From a checkpoint of a small transformer trained on Wikipedia.
Size: width 576, MLP 2304 squared ReLU.
Training: 530M tokens, 8080 steps.
Each number is 50 + 10 x the weight over its row's rms, rounded and kept within 0 to 99. Layers, rows and columns count from 0. The size before them is the row's rms in percent of the matrix's.

# layer 4 MLP down, 576x2304, rms 0.0383, rows 414-481, columns 432-479
097:53 56 31 69 19 53 49 49 40 63 56 55 51 45 54 39 54 45 33 41 41 52 67 46 56 61 63 37 60 52 50 50 45 32 42 44 62 45 52 70 53 49 50 28 40 46 58 48
102:47 47 47 54 65 59 49 40 56 19 58 62 58 57 35 47 29 41 67 38 49 68 36 50 45 42 57 64 62 50 56 45 53 34 35 55 56 37 44 57 52 48 42 39 56 65 39 34
101:48 65 38 41 54 18 43 53 35 46 48 39 65 40 47 58 56 50 42 45 50 40 50 74 58 56 43 36 64 52 61 41 34 46 47 36 54 46 45 36 58 54 55 49 48 61 65 44
106:49 38 47 57 37 51 52 52 68 29 35 51 60 49 40 56 62 56 52 65 54 61 61 50 41 40 49 55 45 46 38 48 53 56 36 53 49 46 32 42 46 46 39 44 48 30 55 53
103:40 37 35 46 34 39 60 54 36 59 53 64 62 40 73 48 59 58 47 57 56 54 48 37 47 48 42 45 35 42 45 58 49 49 67 46 41 78 58 49 48 53 61 35 45 54 61 47
094:44 55 55 40 44 51 55 47 57 72 52 50 47 56 39 44 57 55 53 54 40 54 50 46 45 53 51 46 54 41 41 68 43 37 42 42 51 47 46 66 56 59 68 35 43 55 54 58
101:55 63 71 49 53 58 62 57 44 38 43 48 39 55 43 60 53 64 53 62 31 40 44 45 45 71 53 51 59 57 46 41 48 61 49 62 31 56 54 47 65 56 57 63 45 47 25 51
100:48 51 58 43 43 51 50 64 49 51 53 47 63 47 36 41 43 42 34 48 55 39 34 50 46 39 37 56 52 48 52 49 49 63 43 57 48 54 53 65 48 65 51 60 56 41 65 47
102:55 42 48 40 34 39 38 52 45 41 52 50 38 56 46 40 55 58 33 56 68 63 40 46 53 54 53 76 54 42 46 50 35 50 59 57 33 43 39 47 37 54 60 55 43 46 54 52
099:48 52 39 67 45 54 41 55 54 54 42 42 35 73 50 50 42 58 60 42 44 37 46 50 55 45 63 54 44 56 32 47 47 41 42 56 42 49 48 33 42 31 52 45 58 61 52 48
101:36 57 81 47 47 46 59 41 67 60 52 59 23 48 38 41 39 54 56 45 50 40 49 47 73 48 38 49 54 45 49 43 53 44 53 53 28 51 59 73 64 39 36 60 46 52 55 72
097:53 41 63 56 41 54 43 58 50 52 59 56 46 49 42 39 38 56 46 61 52 63 51 69 59 62 53 54 61 48 43 53 42 59 51 55 54 68 72 47 49 43 42 59 75 42 53 40
100:28 62 67 29 51 42 44 57 36 29 33 43 45 56 64 45 59 57 58 42 46 43 51 57 44 51 52 48 51 40 43 51 39 44 39 49 27 50 48 35 36 48 47 54 62 59 40 53
102:41 49 41 59 33 60 51 58 54 33 57 48 49 42 30 48 45 55 43 46 50 41 46 66 53 38 36 52 57 45 27 62 59 43 50 56 78 39 52 41 61 47 60 50 59 47 45 47
100:56 48 40 74 57 51 27 52 40 43 43 43 52 54 74 53 49 53 45 61 57 58 33 70 53 39 50 43 50 38 39 68 61 49 59 68 43 45 53 55 65 55 55 40 59 60 28 51
101:49 52 52 44 55 65 52 69 60 66 50 43 70 44 34 42 37 36 54 33 44 53 38 43 62 47 59 60 37 53 55 38 46 33 45 46 61 59 30 61 45 55 58 34 35 36 48 27
098:67 52 60 63 67 57 40 37 45 44 52 40 49 53 55 40 37 52 62 60 37 47 60 56 60 54 51 51 49 58 53 47 60 34 52 44 46 69 53 45 54 48 42 32 49 61 66 45
101:63 35 55 41 40 61 49 42 45 67 47 51 65 52 65 46 54 49 62 46 53 52 40 71 50 45 33 50 50 28 49 40 47 57 57 58 34 57 44 50 67 65 61 62 52 72 42 71
105:49 55 35 40 39 55 44 51 46 48 44 44 45 61 61 66 56 57 32 34 58 39 56 65 38 44 39 42 57 54 68 38 49 59 36 53 53 53 58 54 53 48 41 56 48 54 49 56
097:49 74 50 51 37 47 46 45 53 51 65 60 46 50 57 68 45 49 45 44 21 37 48 59 67 55 49 61 42 42 51 37 46 32 39 33 62 56 43 45 45 27 52 58 47 59 42 53
116:50 57 48 51 41 43 46 58 31 38 65 56 57 70 53 60 70 27 60 43 28 45 63 49 71 50 63 58 47 37 54 43 43 53 53 41 46 67 49 53 29 35 57 42 54 33 61 74
100:72 68 68 47 46 60 47 54 49 63 57 43 40 45 39 64 64 47 55 43 55 49 52 61 65 67 66 47 62 59 50 61 55 47 45 35 63 63 30 34 55 61 37 48 68 34 56 50
099:47 60 29 51 42 31 54 53 76 42 44 54 57 48 34 42 69 54 49 65 47 51 44 44 64 75 62 61 40 54 31 47 52 71 49 55 52 70 42 51 35 41 34 58 55 48 40 40
100:64 62 71 67 51 58 58 37 42 38 59 46 56 51 59 49 67 41 44 39 49 59 58 50 48 38 57 50 38 47 56 40 51 54 67 59 71 59 66 42 49 41 59 59 29 40 44 50
099:77 40 71 44 54 42 66 51 45 48 52 66 42 36 48 51 44 47 49 50 55 52 64 60 53 45 50 49 43 43 38 50 53 46 47 68 48 41 41 26 66 45 65 53 47 62 39 66
102:59 55 38 46 52 37 60 38 45 58 41 55 45 72 50 40 47 47 51 48 46 63 36 71 55 31 68 46 43 46 40 62 55 32 52 60 34 46 51 60 67 52 55 45 45 36 39 56
098:56 45 56 50 63 56 64 54 55 50 39 61 38 61 39 37 52 69 42 55 57 61 37 58 52 67 51 59 50 62 49 58 51 44 54 57 39 49 50 52 48 46 43 40 33 56 54 56
095:52 57 56 54 67 54 61 50 47 56 32 55 44 43 61 46 57 56 49 66 43 48 62 52 49 57 44 36 55 47 38 46 56 44 48 63 31 56 40 55 40 33 55 48 49 54 42 55
105:45 41 74 42 44 35 57 44 54 42 58 56 54 48 73 72 52 57 44 63 25 64 62 44 56 28 56 52 47 44 60 45 63 49 47 58 52 37 49 78 60 41 55 50 66 67 46 40
100:65 32 23 43 75 43 38 61 34 48 48 54 47 39 54 31 51 40 57 52 42 58 54 53 54 50 49 37 47 59 66 64 41 69 28 52 54 50 50 54 49 48 32 51 32 45 48 36
100:42 56 49 56 38 56 61 46 38 53 43 67 70 58 63 44 51 39 62 56 31 56 59 63 52 44 59 62 32 52 54 62 56 37 69 48 62 59 55 37 42 62 42 52 47 66 60 48
099:46 54 67 52 37 59 57 57 47 49 52 50 59 59 57 46 36 45 40 40 26 66 40 42 43 66 73 61 54 43 35 61 48 39 56 42 61 53 39 62 63 55 49 65 62 62 51 65
102:58 56 52 56 63 41 43 60 40 73 48 49 65 62 32 52 35 38 47 38 48 43 43 42 47 53 40 60 50 43 37 43 72 48 41 49 57 48 55 37 44 52 48 60 48 56 56 53
097:53 35 46 25 40 64 56 51 35 48 65 54 54 58 44 51 47 57 54 43 54 63 43 38 46 44 59 43 53 39 53 31 47 44 39 53 50 49 40 34 40 44 68 47 48 44 44 39
102:79 41 72 46 37 37 48 53 41 62 54 62 64 35 63 45 34 57 54 56 60 57 45 46 56 57 41 55 48 45 50 50 73 43 44 49 73 61 44 37 55 57 47 51 58 51 52 59
098:53 49 56 52 22 51 43 56 56 72 61 62 48 51 42 58 51 50 61 52 58 43 41 58 59 36 32 68 44 49 54 46 65 48 57 36 34 52 72 40 64 60 53 65 49 56 53 42
104:60 40 58 45 52 64 38 52 62 53 43 50 59 52 63 37 51 48 53 49 35 57 68 44 64 40 57 59 52 65 54 62 43 60 43 60 44 36 46 64 45 64 26 59 76 27 57 52
101:54 37 69 59 63 49 52 65 49 50 49 52 51 45 51 53 61 51 48 50 41 42 57 30 48 39 44 52 35 57 35 32 47 51 37 59 49 32 56 53 48 43 56 50 33 61 54 50
101:59 56 56 47 61 70 65 60 41 43 47 50 69 49 76 33 41 75 49 52 60 63 44 56 49 51 33 61 68 56 65 41 63 41 52 51 53 61 62 52 48 49 51 59 52 66 46 58
096:62 47 62 41 51 57 67 47 66 58 39 34 47 53 66 57 52 60 50 41 57 48 37 72 58 56 36 51 40 52 47 47 39 66 40 38 37 49 59 47 51 70 56 40 43 69 70 25
099:40 56 53 41 56 57 56 46 32 53 58 46 61 58 52 50 40 41 66 46 61 63 45 48 44 42 39 46 34 41 37 22 45 47 32 41 55 72 46 20 40 43 52 36 32 47 40 57
100:68 62 53 51 54 42 45 56 33 58 42 36 56 50 41 48 67 32 56 37 47 34 49 61 35 54 61 43 52 50 50 46 50 54 57 41 46 49 57 46 36 41 57 49 62 44 57 39
099:48 68 58 39 41 35 42 43 45 47 59 34 53 57 64 40 57 52 51 43 58 45 54 51 42 52 36 45 48 44 52 54 46 64 41 48 54 56 38 65 40 51 52 55 52 48 33 47
100:47 29 64 30 40 42 65 54 26 40 57 59 51 51 56 59 34 42 41 42 62 53 49 44 56 52 43 53 42 52 35 60 66 50 57 48 76 45 74 51 41 52 47 47 63 66 49 61
103:49 50 53 44 64 53 56 60 59 54 46 39 42 44 56 63 55 48 45 34 71 50 56 50 55 46 50 50 47 43 35 38 74 55 55 60 51 56 45 52 56 38 53 64 39 46 50 57
096:64 60 49 30 57 45 60 51 53 46 49 38 39 50 25 63 44 40 43 38 47 49 40 46 53 59 36 43 34 55 65 51 52 45 31 57 62 43 45 46 48 62 63 55 53 31 41 49
102:58 42 57 72 67 55 54 48 47 41 48 57 62 42 37 45 50 65 50 54 28 47 65 41 53 28 51 33 61 55 49 48 55 53 46 59 74 35 49 42 59 37 42 45 50 51 52 61
099:65 21 52 60 35 37 51 67 56 50 72 49 51 45 53 53 66 54 51 60 30 63 67 39 40 55 45 49 46 45 50 51 54 61 44 59 44 38 29 41 51 42 54 55 51 32 50 42
097:56 69 53 39 38 45 34 47 45 49 62 47 57 52 44 46 51 62 47 41 49 48 51 54 51 59 49 49 59 53 54 42 39 52 45 52 53 58 47 47 45 48 44 54 68 54 74 54
099:37 51 52 54 38 65 45 50 59 57 57 61 26 56 33 54 44 45 54 42 65 55 58 59 56 45 69 61 52 42 44 46 48 55 39 52 52 45 65 22 54 40 45 58 56 54 52 54
098:56 35 56 46 42 54 56 58 51 44 22 48 39 66 48 74 51 34 64 57 77 49 61 56 42 49 59 38 66 35 47 54 55 40 52 23 59 51 55 42 34 52 54 48 48 43 50 57
102:61 45 39 48 40 54 56 58 67 26 46 66 59 49 49 57 43 44 77 55 55 42 59 53 64 48 35 37 48 42 55 53 55 46 48 56 48 54 67 51 55 46 61 62 26 50 23 64
097:63 56 37 56 58 50 71 53 37 43 55 59 67 52 66 53 64 42 42 35 45 29 50 40 52 55 49 21 52 68 65 41 54 53 50 35 67 56 63 65 50 44 68 57 52 49 38 28
098:50 48 80 44 39 61 38 54 50 58 46 63 41 56 33 46 64 29 42 50 55 67 53 43 45 54 68 45 47 46 34 47 61 56 48 42 52 50 37 31 52 48 45 64 47 23 43 48
097:40 58 32 37 57 52 56 46 44 42 37 38 35 49 40 46 48 50 57 38 60 42 63 54 43 26 43 70 27 52 40 51 49 41 60 45 47 50 48 37 61 45 62 67 43 47 36 48
098:42 53 32 71 66 37 32 54 57 46 43 48 72 55 49 73 68 58 38 42 49 45 58 44 59 47 45 57 66 68 57 71 73 54 56 56 66 37 62 58 48 51 64 49 59 47 48 57
102:66 51 39 42 56 57 49 49 54 22 52 54 35 40 42 58 45 48 57 48 51 46 63 56 51 39 58 43 49 53 61 72 62 33 33 41 41 38 51 36 50 47 63 45 41 40 40 46
102:86 58 57 45 56 54 54 57 48 45 48 57 67 63 48 56 33 56 60 61 56 66 53 57 58 62 47 33 54 40 53 40 57 49 43 47 48 67 51 56 53 59 41 64 42 55 74 31
099:49 42 75 56 54 46 58 33 45 59 58 48 49 60 59 36 51 36 66 60 57 57 41 42 44 54 49 42 62 55 30 60 50 43 49 72 64 60 57 40 52 47 55 57 55 66 44 56
099:56 43 36 53 44 51 26 41 48 59 65 56 71 44 62 56 48 55 35 54 37 50 54 55 63 60 52 52 50 41 54 54 46 29 49 63 43 64 58 47 58 73 33 40 39 62 61 40
098:28 78 56 45 37 58 41 37 50 49 46 59 42 44 60 37 36 46 48 36 56 54 32 63 51 24 47 46 48 44 39 26 33 48 39 58 52 54 61 35 46 49 60 60 38 62 47 59
097:55 54 32 39 36 48 48 49 49 58 64 56 60 47 47 51 58 45 54 36 41 47 68 54 48 45 52 40 29 50 41 37 64 49 44 53 47 62 58 49 46 57 46 55 65 42 57 31
097:50 51 38 39 14 52 39 58 40 37 38 39 49 52 66 47 37 54 46 64 49 62 63 54 44 62 59 42 45 28 57 54 28 33 43 46 48 50 52 30 48 65 53 35 56 51 62 64
099:53 54 46 57 48 49 41 45 47 61 47 60 45 55 56 60 31 54 61 59 53 45 47 25 50 64 61 33 47 65 65 37 49 50 61 41 58 40 32 69 35 46 54 39 43 49 57 51
099:39 49 45 47 60 46 41 67 53 38 64 42 50 62 61 51 61 63 37 67 30 49 48 49 45 57 59 66 37 42 43 68 62 34 48 48 46 47 47 33 41 52 56 38 49 63 56 43
103:49 45 68 60 54 68 39 42 49 37 53 54 55 38 37 47 34 44 45 26 44 47 38 55 44 52 31 49 40 65 47 40 59 75 54 45 42 51 41 55 50 40 44 52 38 66 65 49
095:64 54 50 57 42 33 32 52 32 53 46 31 52 34 62 44 51 36 42 68 55 54 51 48 59 67 53 32 21 58 52 47 39 47 36 31 49 45 39 49 50 60 36 56 48 55 49 59
099:66 47 44 37 46 51 56 69 58 37 49 56 48 61 54 56 55 61 65 45 53 46 47 55 59 60 53 50 38 42 39 63 51 52 44 74 58 49 58 13 41 72 55 64 67 49 54 27